Weights of a small transformer language model.
Size: 6 heads of 32 (3 for keys and values), MLP 768 quick GELU.
Each number is 500 + 50 x the weight over its row's rms, rounded and kept within 0 to 999. Layers, rows and columns count from 0. Numbers have three digits each. The size before them is the row's rms in percent of the matrix's.

# layer 3 MLP down (transposed), 768x192, rms 0.257, rows 701-737, columns 0-191
094:493556535561557557478496527520473432529470384563536481540435496489563529451480460528556485507556519594476489601448484508472491455426390551472408516471399402490529459516457492575475503568508445548475528491501560513382462538430514514518557546506519478471550397484485504550530520458478535465487465479582520450499500494564374577421415545534521495348483461530516410491527565385506571440562454487540559473487510486532519554519492525409411556478504418505556541526559476496507547466453619422494472527465451460502529509587483635437484537562523464485539540515546538458560513571517473536
101:519490470427499445538484515463487450547543523550521470487462436506477504454411552547430566502511500591533563528516513472568502444409529519454455501373534520600526549375475514475500418496492478449403489526618489578511613539538519546513473445496523607505495525503571418442537452515515500538547514467516472542466437481528503471505513573520537420493506512508446533536465504545552523616494560569445464491482443528420594420387490479479452526583508428498492571522519427514497532418516554520489449478471459462492470490502464377606482595541538384562479423497607422520518490420473564506
116:421444480409581618553481470519455540461529614465490508473571530544471524422539604589538365471491519473560442542412431515501494474545478430580509472507475645540552409463464524490537487574515573484364416441575465501507407493585531491433569522474502576538529587568502502450477520485516520520493510480396497455495416557510520482425494448491559482487547485473499480445480475414494512506550483466466549462449566478538504464542494481538484456419475508513552575509442426561470475453558516500536540450513548518451583522521589503408479506495498450467452499433475589498487575582467547508
114:541507462480529386507536510470509467528473554579504400569436491584401536483495548470444536586500479453488438493521371557573464484383613539495421550644503461415510501513489474570450530580566487521565480475456472493536513521438403423503528575505467540489528502453520485449460454479439523556548549517453483397429509513375540567610539425544427544516513477585506453499484474458505508507492450525528527461497539439515537552505426532532521559495440496565508416534513526464590551461590489611476447537549532514551521496518509425461517477479540541434529467496494460484617495526499475413
091:531480522640469356496530531483532491458443515472559573478484565562441471582486457514471496463396486453516457481506572569476511530468630437513497509488498546476474505395559498392467534449448532530562430539512482443436430542410494537435361452541459420552506527616548493492531543415521522572537510520520604599399476608523446468546502481517415399554433431424503487425517485545582491525453518525531533516498502485574499558538510507499578568467497449559499540445496479472566484525547467418442531498508486547506532480520424553487522503574515427512477524489481488552575462505493525481
103:470520557462482551550505521446521508524503543508638571529458477467554505482511569459538401438453525506438445501439439425499527478492497450433402477504515549420546551442460389463493526568537515576439560597500546514450461458543520509469584504511463438442495502446440600547420438583506506563594490453453544531468537486498458517485447467544606496519542472469514528459487594455475402484484559592572515412560435510471527418517492492576536499543482460404478513413500428592498465518593501491431512471499555555508488464544535468514537462557464498566578486487495484542619342511518500522
093:542498595506439441435552564484471459397535495494528516553493421561498494607469508487593426494500592481478534473564507513469462431574580435515456473479486495558556511571501543469487513480450649559493504538561437503425518501514542476476411453534466422546454496410542399429579468508496547560526561488491544599497479461498487394559457505480534582557557536475448538471498481550470454481533556520466405529452470530507520565516571497598599526506491512477433415496491373520444454491524470494474473489467513522547537463530505393527443544492572507609442500520488536485358420489461441475
092:520514496543454554499568489459558488477568506466583478562517478390483384428519500442505415539551529440431486453490513480491562459528453447441489510497539529490430417546530476528499412595481534532453430569499519584452489542503508385480625498504507555507485560556491434522405553511494491474457462514450520518570476499446566591471522511456500479510564537541529510572622479482553484534512492432575477561530440517406452485442464500555581604589582559452524439475467461458530551497504526543568515423502510454553536526349527481433513414505503622478491435533456458460527387493527517537
097:570465524375598446543526537539511405495406506500481467423465488547489538519466517542406426502460511470449470514460469551476545440488448512551418483452581567446488578532622508536474534576443491530548527505408429464591504465528535545466540491524502422519565514529455536542555541514522513408550436487507542539448490505491556596466474512500527471576502625535524441531538529484573495521402469477485546492537499437484474522431455479405471471537494477574534511421473554572382563446472592512502520507523536499607411428520572396502501524497583422406490499412529479518514439578517525470
099:387510482519500438485532541545503552465513474494518524611450489482514487449583593427404478494492563516466505535405527531636562528518530558510526491595471489472584454553428513404557451523552509524469493455581444478553543525502517640452550452515479459423467463443450442439591491477501490431461545450511441507531480539526442389458564493497500479530583501578520500456579527451471488449491487485521373369562511542505515541596433470537408625457458495536492428439504494562431492461466515499540495537510432519497505429557419516484465532510499501557432531475523494546474494478550555606
113:425564518454475550515513529572572481448462574501562494540567491484505454508491566475455539437581551507412443577553486518468505587497540592508508520435444498555446577509443489432513440448421485557552635429497543487530471461445468608487437396424619463578333404489485431536570522467426504498447516517506505476481528489497563491475565481576475451487524487429509503495555556469494486439499542446556574477448494544406539404530530498521449579623409488477515494493504572524509503434456519464514451548463534597466480479488461475512575564471494465472441534499542498594511447476499473513
118:428466490495528382465441470551445504463484456494534480463493518470460668545418466421508510446494562467528525524573608488564466479576484576524579461508518497443601516551535458488565501456477424505501419473462506475488487513521590476499519533490553526465379480527501492518500439428393599521516466462413467581476576427526500478423519447577440509503499514552519440515462585400510545483595590540518518479533538511481423443487559549538472537464522556481584477399410495442523539464572575482497499555459518535453432539516400540502580501496547564464508473463528589550538439561521487431
102:441477528562451541525601517495552551490479522506540554517415466434472499475476452378557443530555476533440460491502570491501434578495468472558532431534459459604457500533522476564543507505490552536553428405551529410499473516495485439503458513507491438526508490467541484491533500580433436501597459520574545474541580493468494558434508425474540483471384590541420498490452516359519443513483455457590535492537443434472464475522578427541612594520557462459490569440457476435486504531533433575529489492405553424581534531507515522563571546533449529412507508594408508490511483586421471482
112:463594469506517581530454453488477515427477476507467444433488537480472448521436491488511481497469583462492544449489510411536569519523554492464493401528424531428454553485537540551453495590520514503425444569373472437526484590405537453537604532458498548463504549542424449496461420547541503538431449499529522466448492422531539495565528503506556503578539452546468440578506566486542474447591415478567489497469502389622478510671571449486480566538444416541507444465552553434484512534478523574550491489448570550499523474461520438547574565480538540516456507523448567534511544449452405468
108:543423498625514570534480549542509416548443520503504491554506445441514437482527511453443572558529486473523548529561550436506415483501605606418482495459439540560469497503472454526417519433566546460465525469442556539350443513527517486494577509527400472533493426481447570498485559568526544557484532572572489531493489514489547451449532516453515507586476460556548355475490551502457459470503416461464474480496527481400562501474528476499487396437523521442459533450438465488596540564457511476528573569463574488605500472500591480516574494505487543500477445529446608568441505494397510434
108:538500513548496528479463540491445447444487444499479490513514486466512515426482482529513513458531474532602502517451559488523536467619560483426540395475396451522500529459546460491427442498471507455410506500455524478513421524449475629532489451452492609546441527462559463572574534545506461497569545497487566531477552398591543451482589490488444426510559548536578532605554549539479494444609459483509552576472490599457546432554461475424592449454505586397521450310483500453553478472533496519497510484598482540485472451478498505517479524489525439515422482540511481559509388486469485561
105:534467395534502569544576543565534434458525523445568500567526516602499439454484481489389431505506453466487526481567447459455447436527519490548529502512521473508470538546490568535527528432422520564456533448443488488460441547596591451525552562541449477510420501488464575538612487509495495511513491432595468527421480544488566577498525421470329430497543570401524399528444571517498473423485542499492530433530470441516531492502490608468529505535520514480513570453457427522585359422550528520453591521448500501421511512517561455498527532450534576561486506463487542533465490574531534434
124:476441539537572474470483491521428561480470578444472549524587517469504451435377547521429418559509510507544494468469532495509473557524590480516585440599484495598537522566493557535509533461434580563498471471369445477478421437503513513573502556490522538460424431509581503480621546427505432476539543557502554513454525537410547472501536488555378394567591457410530439562439472355482471478493451548546569460564468487530539496506550536487483468499513511542530445526530445517481432535466540483497512550442495537456468468505424514487430522466563581585550461543559490491400480483449478473
092:473475549521628473560489498395554416416461559377485498492547511466490555492501462401531470549550515487552480485500510510504490473446528565549459507579532490598526597479465496513531505478459498456455512411455478536544430424383552442533548481528499421461532530444520513511420589465536483512454506546497497445583451488534469413448481525474497479527523444483509574476430400588568477490530472571417466512509473449522459536570586489488611558495523512598466510450472531473537551499538474508468495518553410492558560469594475539485532538522481569570463571456502320480457489569435606496
107:514488590525575529452491487369510451537528569550483603585582415507566498500602491510470383565460550579547447548486582500528422517472487532489501420531467473470519474479528440495541495522412490564467586523518417519472493445499482536435351514562495568529448540462480554433424483482501566464498590460536480445501516629483542471499566485436479444532491448501549487540557546553572533401486566526549518469465468409470496487520509457454505474590470452455495460489539523551616449447586398503480410408560506500561475488515482568417479489559521447486508508467500448459519479451520474568
105:494571538501554457440535472461517551558475423592555535520553436545537507516533555600465428528414458518494517521462498532525547511505458528569586540528538500366476480547395537412509559482477542531515458579472496521470520537538433525498466424502548527569496490412469412498596407477477545547554510537569420538493599466524561492491464539517489503398492473535570448414471424558445465485574479437510539485435459541583557471446547499424418453580502464555408518608465527462500427499481540529586463485393459477419509520549435443481539554466561410506455544487404516449475465540507485512
100:493477439493585461500478448479478555505599505619446481474550558511464523543427486541551472486459456445453533613582388470456467519555512437491521480486530462490516559444540503475459431563499498444467502563482514465415472474559423478487492402486458430458508406477550486501495591554432529438483509506452560474539443577499458482547419563549510474507459478503403533494479467528538539509503514478480614548493569394502478487510520597497485616459534455486550406501473564446535555479483629499517427528495496468605552565552571497556444573538523510492586430611485491463520402393561516509
091:436498558470410517468482513487534503548509517489580471538554417441523472413443502536489480448495455524487431457547574582570365537492517447506518447565465576478427519467431565501503489480484470623542467553558508618557480533494390537447434542502473496562498458418478537506513485529559551514511570404618527481459544546583488564464474513476529507496474536440537486483515467491405505464500509590503504468559620457504476463511517456526559523487495499498573501403519489465673468593493544434528562517469508542543416492445500499419478436467449482582451470551489541500524491446553505351
125:619458507532505514456559408483469470536535570505448584519477406491531440480414475432447525530491617464508476528548513465445387423536539527463526496540466493499450584378602486432517462523451569435468427415456523507438479498524477496485417497506472555463407413432561460537508411591555462496548513541515544417497524524496494508419529507510405526500556512479583525566436507441558472503472411513525508454492504527572484528391564635522406458540520496492548542517518476502535462516420597438500543551515570574474566493553440543496541563537526497541552479533452555492555477501463564446
092:580502532555558393506467424413534499642573511536504511512442522516581553438464527494416604527521486534469524562387570418474472483477479472476565527456521436494657441481466469565522518455490600429455490508527512512528461532471551592453517490507527425510459545483491484427442497517507501447628508483434483551500521463524450560427461493496467569461584574486528398518556500495458488503484514548598491507485538524508541518481396614456498517501554464483476438465456515462488437480620415451448472474497539504551472487502550511518487468461469536502547586421453441468538417473417589568
103:446466536479517493440508390490548452444508458483471486545516505539519501492545555521458490515521514478529475533534509522445569449500488500483481498465519489529505498549548498457512563487542490552409583514584483492530447374575535362543450581541494498450543502499407574435543493510504462444557551546441501546503501479455515485427385503440444510511490594526423433406512501482603443463474509677553571441564505551479411619395500488476400417591443522468559439516531465555513555531521523536541489536503565441497511519515606506522525467502568475379459472558519404426490506452547519533
092:495463451454479544529533482472521446515512536460609415440477470543457489452583471469544356531579502390551494479496477515466399461569469500626523515542511554502508538521510539485429453537492443455552471529571503527450509561452621495528544535591545583516583460446438470495377468529549495515424446514465472533619403516449520575556396440475500563542524474440578574460424521487517522530526481462467525377432507547479455429462478540513556490434481512519435489447489530468538469610536586553514563447552518448513454519490475513490482472483481524585494489537623466443540499432493500523
098:567517526447582504492477430486434533441469464526495398517582516520487439440486446451515575532530524514529519381413540446471413517569526510482547418613451560538560514490528534478496562495527480471449427526468484572514581500527551526499396549501503419513446470531517548446489479497580496467520438531521594457544500398406455439471448398526561446462522597513416495529485497607474497565504437586521425469470470515560611492545528475527492512336507467439474519561450517482420510554549566484490561529419535535466455496496606504513540537491529535417471497533516566572462478546430464523
098:400518511546486528513523517416432480504624502464497484506456429501516538525508527504504505604513496555453474512534483498473542547431468555577477546491510457598521471479508510572494505438448423552482433519486524443494559515572464499617404548487532487551529466491414534510647504494435449411531514528497541430469511503436416484517437487449337448499548512525466480469426479454426549504511580469581454418563549554477459528447509561482494530453586546522449435476465593542438460514413521539473617503609546507442370520472591505485465497442549465435514550551513499507520506568514436543
099:449475523525507566540523371419505521494526465493468462547497576475501583548494499530443429447377464451471590510582457591535427494478546497496516482557527449504554466574559472545492479493515442506389517463511433493483582494503485543487485553484439409552457451454366447494517484498531482471473526432476484540468596451469490424420501579597544459505464461535489399549559548544565462640393620559482570429462500478487461502455497485487523436567527519478466415578521548544461549485470578413499490516537567518481466594519557478528535490498482433504570535593474455487492538515446527571
099:521445495455444506557504652522409479467521527424525486486383499476465573548448617478467513503524583487481531488590475487507546495432520504412464410615482488537418461488457557540464508511537469564518428506458546587517565550543477383500523441444473413523447485424555528476512533393582534509529489433563476491488462510498504529472507547495477455487571505478517507441539485571462597413442530399534542420587521458492539476473460532456480541458484428486530527559539558488504495444529570473491409585548501518549456572477584485521544481551622501597487489508499501500540438589437475408
102:515507543568511487477527485486473455460489413600480566412457527569380527507473618447446511390459497524511498534457495580433593448507531468608531496583486525519545482563438543530444490565554518450592469524420493447516448511559476473519446476533440538508407465582469490510529495506512481527460428429570372556474510487474532424454494551559477516482611437485516496581424438550499480563405536459496448504469503580460480551512522519480526489481557516528536505517512469508432490510481559522473471482480406469549577602423436600506477580446484527597428465463468527552477394592486481572
093:479457570530541543520503484489530551392380542504519542478485627470523549535548542568511458534583419493488501548532466514468413581487528481549581563622539492506470495510539633408502503449451520352486465429576454561489497377532498440513510496496494459528419461541457491482504471564527470487606520555501468469488412457486502385461405574500480530551557431472483481451522501507438527474529500594424491477495613474436479486555536491438501536469450537432565462426552503437524476512465473507533539433434480535535548532481583469549540563442565469521570467507614501519460495498498435487
093:474522483434467488542565608438587406465527416382541505454498536472473492550525542588503533569549381493460544544507486475476659533475565474565506515508550534429480573474422503530521482544585475546456523470468498507582479452427531426589496499443565489481549446406506517487497533490493512531528392503438450491425432533552542462479601467509544509491511527491556440520526545367508567464513546476601505513518523555577534488453474516456509552497466473530477475462481493489407477457508466472588501522507492456626399508446605441542431502426416529436523484525522441439596504463487474513
090:466448443471542497477496446498559534497485453470501501550474529474517567526535445598495496512530429531535407464457518455501597557527473444491566487433487515509493440488505502577491510564501393490474505468507464434525534477678523491479585548616620387465517521498470456460409533480544488482442538490469440455574560454523493438562546457461467528477470459509473517536392491546536504451440511447460573476414442433483472520474506605535422499535429565618509639504493477474499515475471505511453621523486609483452383543485535556543543491478546534431477537502592491448570460485452494568
094:437450466471505493485491417523409477494486570520471504489563472564486475570526403474496491560465481581513457500440549546467467477440563545475533418410563470504486486558488513424407524576480514465432568490521515554504586408511603451516542462537549506498518539495487507483451458488573572405522542481564487527611498453449463471455524530499534510524531467527455560537483519563584458519565482590432522468514433599530501585486578478492501472579407447411410491573564486460489439479588606511350472533529524409476486617478414554490560585511532546471442465509497538504496453458514580478
100:462517625551499433534527494554498449459416479547423414536432410452540495482510643489540526423530537424423544491540439445507520458552506491405478458497531447396526489550534434449475471438454527493532381447609580476466495503550491520461452412537509515490540550495457445467460505546509520475446512493464513457510575525518540476525417506545478518520551540552468583495492519598459538552497427517512464575493506493517616515526475603558561512422503534492451520524611492550469454439461531599546416503501433552560519540459453555515549531455561595523415410452473468463389546503500491537
# layer 3 MLP up, 768x192, rms 0.0937, rows 702-737, columns 0-191
101:389568499561493528503499487515544474516457479579530520498415564530486442528564479591537602555528511484519515460503481514404567515589488491463484505516511482450491477493665480463458476438488543472582463465520584439541549498488543455530432478471482480461502453530548486530506510437480430553546468468445480541487554427500542448453512413575422436488517433492589458460387510517494577436551512503457510482570507526557457592532430563528494412513526522438509405559540535482458440449444524514592546541477561519472464561509416675489476471505571451499454397541412500529572491548424523419
111:495416467530505468445520493501535545524517483586511329432535547486407513456454520559614421508459543474519510550527542586495476533443504457539381488535446560511467511501459495463429495510481403484566574567452438602546517473523425546479509477487462533424560573619484542452437468467527484468537491560427471422598463536510494509479553484470499392474490500453463467508526475492527529489589547433543430559501487467493511458436493537548455496461426551413542562532593499489452511496540611578547594656525517515511571449572440508446519530503461513451498473422505511556504517517442523442
116:597446482510522538498523518575512471540570439599419414482534507484499562501517574560383452506517513548442444477579459495569481454525502418417522504520505488393433476484499416486509497537463473425435539498460411513576514481472519507491512495491489478522547480437530473482390537521562389465642492534487564454558492520485483506536574509444443382600515392627496557491488434509613466517522555452531472528540500389611513496529492482446514514484545525512490518463501586470478507515561502456535516482489595404578370502542411493528544518514533517467545505491494558532505458512579447474
092:479420520460508558479481405588382500595468504488507450502515547531576419552492503506397439584497512501520567406430493528432550531586501559474578437574453461485463647491513473569507549525460460472579512479453496500480576444563487509461509519522527503400484561459555439448482552540451562452536533477511480632529512512545446507450586477469445505514439413534476433468508513523430613473398580568503514490593505503490473495469528468483401521552480516511471549503485455485409535511487533508481517538507452343467537426495462470484519571407595578570521486514518503468478511521501520436
102:484431530527515486519513486487469430437466482502527531452562396514447460409522547496549512574522559533491481530457389471579578490512453530474532489526437506557507546470446300407451474524436507527457531476458546512506555553564517462561494571460486486509519408593444418445409565460490524503563501518543474506482553479475501460578430490506534492491429419414482516583464452528488516585470491603545520574520560535516565406452552498539546549554483488500572396436481485544524540499571462504412509415595500541447481456502545544554519402476548517591451452539481499554434432508538554564
095:561437504487457565572513521486498512529464464538589515582560556494620457440525454506569468487495446489483492542454536525536403582496578495463549474404511397445448521494437524535483525592550469473475581541527570482522546446516481546440518485464500493510462448471440500560491425425508639518520502466523477480494487509470505554476545393469439537483511423553462537516459414517527633522524524503515570453490430476511405425502377500526450495497564575474526465509552480467468525492561480441582540564429452444440596479527439523463476529648466530411531417540507483476635541471451504491
101:471543455518506530562499507617489401526483520555505451474473493551490448533467545526490439489532466487433428501519407435433526495545587435474534527411506518559512543491483583526468548426538515625519544478500599436546452436451446424465524455502554441541503426621546478475462475546536438432514543535594504510499466559444453523523606519467534569448480480507474561524534433556563494442475519523484549346424542428568572553546566473518540523457491514478441557513512415529408441403565425458553517531411540461555455465427569489490527558494493468472541480514611518528425534483481482550
099:574466524531525524558469438503511548467459409624538477428524512472518556504481425495564467548537520410419476510460500496521474603534506388449578586556539511523502494492483462479595466592468456500438468443539389537538479554582531554471411463581544556569519477494562535395485459565430491534440478528407505515442438456496559533434501461520476529464561592539489506504628474496510475461524566427455541475549552429556498569454585494503557470478540493452479517462505499478435487430433513431551516553467509590523527409435447528497545531453521425552423424480499500532531629463472551474
102:545511513529467517502484441482536512540450566597525512504501471539455574591530440400519520457566557458416511529510471622546583530492442506442380544465420536512519417523491494555359510484532552472549504520475523481470503582514522502443486508493495504485532471483535470445501480539514545468349456502466503597549505518522474488489511445539439509513391469495605387494525528451526531513529551524533445480549461455592519535565488479544480464556444541503359562467589446485523400472544576502419491574519541526414509421482473506537443421487432532551461553493471632556470549459561504420
105:500521575488514531436582555508466436478597433455495468478537500530488486482518453498462605527476487489499517512494573549517533466524494515473489520484501468490463500471601427499484425540572464500607514513460537516491513584461423510543488537468408428544487468576504459626480567428419462495401440420528432481537549439599587531559491487445476498494538466405549498542624461498552529433524459481434589476539471529540499531453595583526490485505361528495480435448513592564482423514460536466471543475427566543449559395549601556551494470462503560504433519570468499460443512439443522415
106:583586522583453436513470497471476493521515566570522471483575515433534518444433434509549470502503545437577508532399472486517514574396606573541473496511458460509551487394419498428459530561450374499516628430420427467403444442528452484545403486457573589499486538489464498475497489492460488399491553492536461483536462442535541580442510641539471515461465490458504458506524535484549536551540528535529468555438427439562449500571476565546502475490467553484474512581510465430498485466516525564523475483475442523418494552539469630600584539511542472475495547531470440492474491449455473561
103:504593588494547594486470450515449484485505414558506537537550483565552531555503508484490497489424460506518436525452550555462475545475463524453542412521541483481408449478531423497501526514467441484428458407495489467419571420398458470486471553513525439500402490571460431543506580479558541538430490489435461460455376577537634490435564541488531538498384469502482520457471538515598545499497528544574516550492549520626543528466545477526545487386481547507493478484501438456371448508527478505453527457527512607531449539530463435579520472596488471570446512512491492447584557561565557488
101:471499497570559495477534445523429380484460415540490587464498517464421545532426433550495537450483491584450492485557489565533512477457524483527500520476463497507529557522569519522443478568449463478503465494527493489513481480543398536478485418480506459623446581555542534611500517476565461509565536446536517586446427488510488611473512509482494518479492514376441517389434554551516523583414517457469503491440522372540541525459494522478560379481437568462565593507591531471438537443537485488450529490529414473583573517454530483502544463504534546424582492473585547432429383484512563484
099:437477453603588525497489491581452618500460497568463498546591547450508480387495478462467453467574508480531461514510499499493427538513545464440474440456428499587449454463506538446538523481490492437503431460485504500505520443520365480461508520463469545419471564587578528526504490519565561539414450502557440487600514436545491583543580407533469456485461573591479570503411560427560516442475536549460448413509471542453515480447509522539535522514468531414433504540438557465616514499411596499463479587516541486425511405447539485568499482540484538430613554524506450474477493526559510509
103:503444587386524520562418532464472598510522520627440517513603586453457532563508481519519585488446537496514532581505468513562495426462496584568440480472550456459520466452617508517481563505594456490492493457333443385548553498455430518440431538522448455492527516495545486448461507533470536491551471488578548454478521480516526563540590536435446549464452464602538530573499411530506524547514421548428519419524461502432523505499497446466463489465479554471483486472509540470585457493355466435470563543534461459533528543509476500495547494432539594430491495557514490466522498398511439509
091:542515465457494479575509456417552486503513536516489484564455496449556587549534584484527600508457545457570537481436460468539491533569472494455518581557438445428492490555517497560458553477485452530459498505546525458471511504567462456505549489463465367554507582510553452495463498514444457531529455411583448485403535515507425413473494540539429542497445499562562448415579533471531508509590453586367399453474515504494559530526422457434563494452561470529565477437553466416448495569452491533480446483445521563466511490444498432557579463592581399446516545415570512621524524503528479535
093:506595504491547473441463494511500472603464338445568586533471567521486525552505533397521586454520505570449544374607496528410558553518464526460402519502471525634547455498578453542471512432547490466477483426519435485458456489556545544529481561460498457474463515570461544426550533383504437442556502504560539470490509429487412441477526436581470445472553489483525513496576477370502541531563523494483496501466524564535543532539573530515528479506471548415516505467539480481427462572460511524473527508484574445552499567529508522584395561506570418507546510494513469472430408524497497538
090:538439553551541569514523550556459573525571418451529399484505547538518568517405562462537443491454479477496467558461486561451542500518432471499487533393501494454442552517567522504550536469475505517579417505424562537537487571517444486475451414424494422544386569547481463588527537519406478579468465499426385566518483464551473594500568531582494411468481437588506497449521577586490447527479497458497455545569493573558575480547472513462528563492554465499499461506530640547482473447449513479426484455485356523471416495489470519545437413527502553484505540488495444519497502524423562509
107:484561598568474532475405475536433511434447465519510518480547425513510468463570514421492492520389591534460585515456505488446579545523541447547543492545413448488460549510498599480412510435481497373479496528460492462450459507480557556572378480569502461561432498530544385501538511553457488511564461525490507507510471516483540513521586441476494451535516427439486411512508464542406445461571590635599491482507584458550583509510536469618472524460463493442505468537519543519522510445574487549581537504578499515451455489617459477485444508435530536527463433527493464512428448510579550472
096:515473542483451520483464592466509524539476444442559456364482602515479587487529461377451544510478495517520524475535547591539438572402564464426517540421542433492539477529403504376591537619506530513527489402464389519503380576451459423468529586459511505489454379530566481448488477450417443529548444512526412543477529536496487472478520471430492543579492564491541577510581614479455526453516448571436552525523507481546470517494498546486508484500563542484484376454527505504487474509520545416478507521518537554523474480448485459517540524541528471491512444502473595534512565469488476569
102:589468543362493548432543520465529443552540480565480528459536605523471461529543493391625554420417543575485513506464591492420496498485513515495454501419493429565465466491477517505496493578521458462514521495469539533561549519500570456486619557504495496583572516572485477512502475408468489502546510478537441481495487514442474485442553469548506501527460520466514495432546472400496470376541584511432492435595499513516495468528489516539505461507488545492500475539567510498473534515346497406486548539489477447463662465467394511530483454563491529580353480520519475538589519539427552483
086:515470515510535516577580400510457508452478459530560516520460468533545541559550536495532505531466555399466479520396422446580553444563504551535455528456504517446468509482451496501559492546492486446464481530483580467512501521427552501481490546518556410462487451530439524467439714514478584478505470378416424541569444474447456437513552539443535525547607492498445452511495521482512489545500538526543412519564412407553498485545459515448536492504584540418474489616409466478443524535467463523468440463515540508456541610487497504532520494477502468434568519487502519523443479629509395594
091:586446496436570586641607430528553523613543557587512497518538479514558468564462512477478481542463531469545477501492534533513420524532550424486506489392439527508415453494525425477468443571482554450506505559549488390541456516530491424415407392471546529433516550471446508426524471480513563587375481495430486455485444539568455592559566483535491500475440484485533482556527486458476592397534457492469518404535512542467555460566517497452475476496590556454477515579505463444488432528493440513494479525535546544548437533492504463467468533566582462471524461506467537587577464512458537571
093:517540542571493563438518552482491507456473529516569408407429532484515499533443500506481493510535533485515427497533527606396416534472524547488540541526481530506562572467506546589505510476532473443620484432610444508594473479503465562531502486440488554424453493558544483528561428553601551568523458416561544565400435450572493528530539416536549561420458523499533474418436501501450589549473429545514506466496514570524413460529601529475441522465537440489472560520517468451545522585403486451519478542476550512557440479499424414431449468551425514435472433437489487479498575544524395477
106:553514513574497518462405444471481441442519475581474531374543494581408470516513441487462536454459509472525480540525422426576599498541525477420394467521417487445386482561480480544439424566457510436493510648470610435590524527503589524520468572490526490493532534505527567550428437517541534507552525613504541501476470537526547471419524452521480404443538562477588514545542545490566544497539470470485458550473475536497539488447535429396525442487562495453478524490535470563533536512557534566427477520544534524452462388515541512530503392512449472564517456478419492496568485541472445566
094:466615567591533494428480536413515560491514492497544496440469513550481555564501429468389592455494453583447531567446494454547546501434595462446487510487583482422509526559515551536585544383526565456475525538503479560423557428463543592474521484499552510525466496519567442493548560475370484541482422443533535450491483438471485449504571579556514568550510466554564521401563575474596507460540593499429457591448543456514465448483454515500522469423519450521501471438525437513424564513515492419500448582456477444509494478501508530476444545495490415520463485458396517498470502556430482578
103:595605557578495585408501484508574551489525448562498481453642539451508505566441504541545428494540501516461488552527517410526430551495510515545422506457617578512475540437460551605455517551468519544496514462482378509575571521431511432456513535494447625487511460581567495520556575435543433468459554509492486468506491493402474543435511571461434487492443427466545471494511496552516466406504536506457480527447538547489426499402531518479489426519467532487478456424614465585475483523457541478507536503537480390462479464473500486484480476491538407439598482472500500425507513439509596432
091:574545504420496538481557415560523490411569474470615540434589498572450408454575542483463524517451458494473486517362488442481501433504557482539448506534407515419503547477450435493543509482471491483565486440514586520500561478464505590472531482574471528489477511580539552443511519517552544533576443556537463553588537575526531505483553489529479434448463515528459472463505569600525527501484465525372443443522479501471533518595427546551526445497468490494475594474444447556491461458574436525522454422496458414543437499532579465549425485557446518457596504401406501537435511532535591432
101:415466509521560544432443402563416504593445424521517561549457572478450559505512465445439495448558506408458452522580510441543452498521498428518572434591475544546551450544494412482499531486430450536497477515472477688470469444549477567471542466451550472425562498447483468468553486493555521568486449452548574581521508497512517463552557474484534523479480530613559513481489521478590562565565529498493479479424473519570490501498483531452487422558499543531535515468483506456511578497477499494395542626497591504455433455462467493492548451480380599478437553482456479457403481542461561540
100:482432487500515544461521544515540573488460484576549514477634583432479431544526495503516484510566571542489485513522486511455440530461548526467423522444472448562497394417493415398509506538530540465445509542575484539550539495559497474485481498472378476512476499459585497476559473510470447513510386527501487432489481420509515394434628465599565470451371499633529508492461516514547473534533454481506440502471416530453562469572485474556504554488583510493470502480531535535488584513418538438466418576599536560460461458523527584565540439567580442527459483456461498556496473520469398450
104:489403470534526496578483545494555510480509598548466441574418564423483438538404561521552536514530517530486462560513411390499536517512525487514497463407511585494508520444504479432487437479502481554442566588417516377396532621539570528541439378503526527454446489432497520557422465482460481510509505497421481498489523495526574472442461458519514579475489557512572459533531478548580532563463500583470456491501570468511409454547566446579571565528479531479559483519526463509462434439522426567479526460529412489449544478567546455500592487529458556469471480571536513556489442528530510358
095:553447522470494534562557497468514558594563532481378495478480473549432478547496474489378516544483532469409547479468582526573506521538516513398454482506503464471494443519456529551494481568590523519613517482408559462468577526432428557463443442496466559461543510472506415536423436428437456458420553519498477458568536489461454640556484493508419534499483548460516479547499549581430570519559462398573490596469561506549445437508523557526403578516385496546546476448553461537590512502484466472523514527527445555473471559545389501514546461577492479548452545514532492519478529481440499416
099:530442506483462580468463403426471576579521473556534454452529503500481520419504472524522458457567502501527476540529554496466479484523561477441476513505494390511478428582559503471454450561409506438553367528450641476484537531533500518500577510465558520513541515485451470500494503506438423553513498401599564530532558580541538505532549506540444565502450479433485539447483456568465547635542428492407583464475549565420522430617502532623491462474477510547408465455529552464505543444530559408470562504475488484463490495454460557523427478540506429493487487446501599508406526462583472463
097:550441479441497454526454554471471495561429434544469484529504508443445498415510546484430582444529631525434491525584487467510431518482483539601496483475483510345542444549528559537462426567514502409561461531590451513543451506484488509549462487471457544471407518523523516465577503506442512471535488515531539555429472526502461473510513599542561563433543512572496458567496527493495489556635491464624516567516464469566474468415616429474532581554519502491442481477548478445448441410455516486528471559362460507541469496537557522406505463507510482580465575558409462487482484434536434487
096:527500455487522551422527549455489520492432538451560543528405484439557441387470601433469547403504528476526476541560447521550488523459497493501503524566429593589529489466548503542612541548541446557472495472513475549492445534508377542525506523446503557493552480519545478566522484499486444585412478543483464496401425402526515531510489449490512623452498457494515447467519473512448528540479483543540524477488458448508559390495478576493500450384516564585526510481471493516441577565537513521437545556516521531466410514471533395596576505442403509485586519575561484565491448556382425540
096:598451513507617568405466506532456548497600499535550554488415481556485509472528474532602505592499566507478469512529499443467477620522477473470507553487444472558461520492434409499562462599452438556404487496486618505417574416507516503479505528534429496495541442501480476542436519503484469476444511588521487453528605503536544546507593406476489544439537467478530523579494472472601540556465508484405477460617468535521518452456486480458506545479486467447452431455552513486468460559427460434463495450485603458533531526537490547575446546410489531437479500478532491485495649391488458544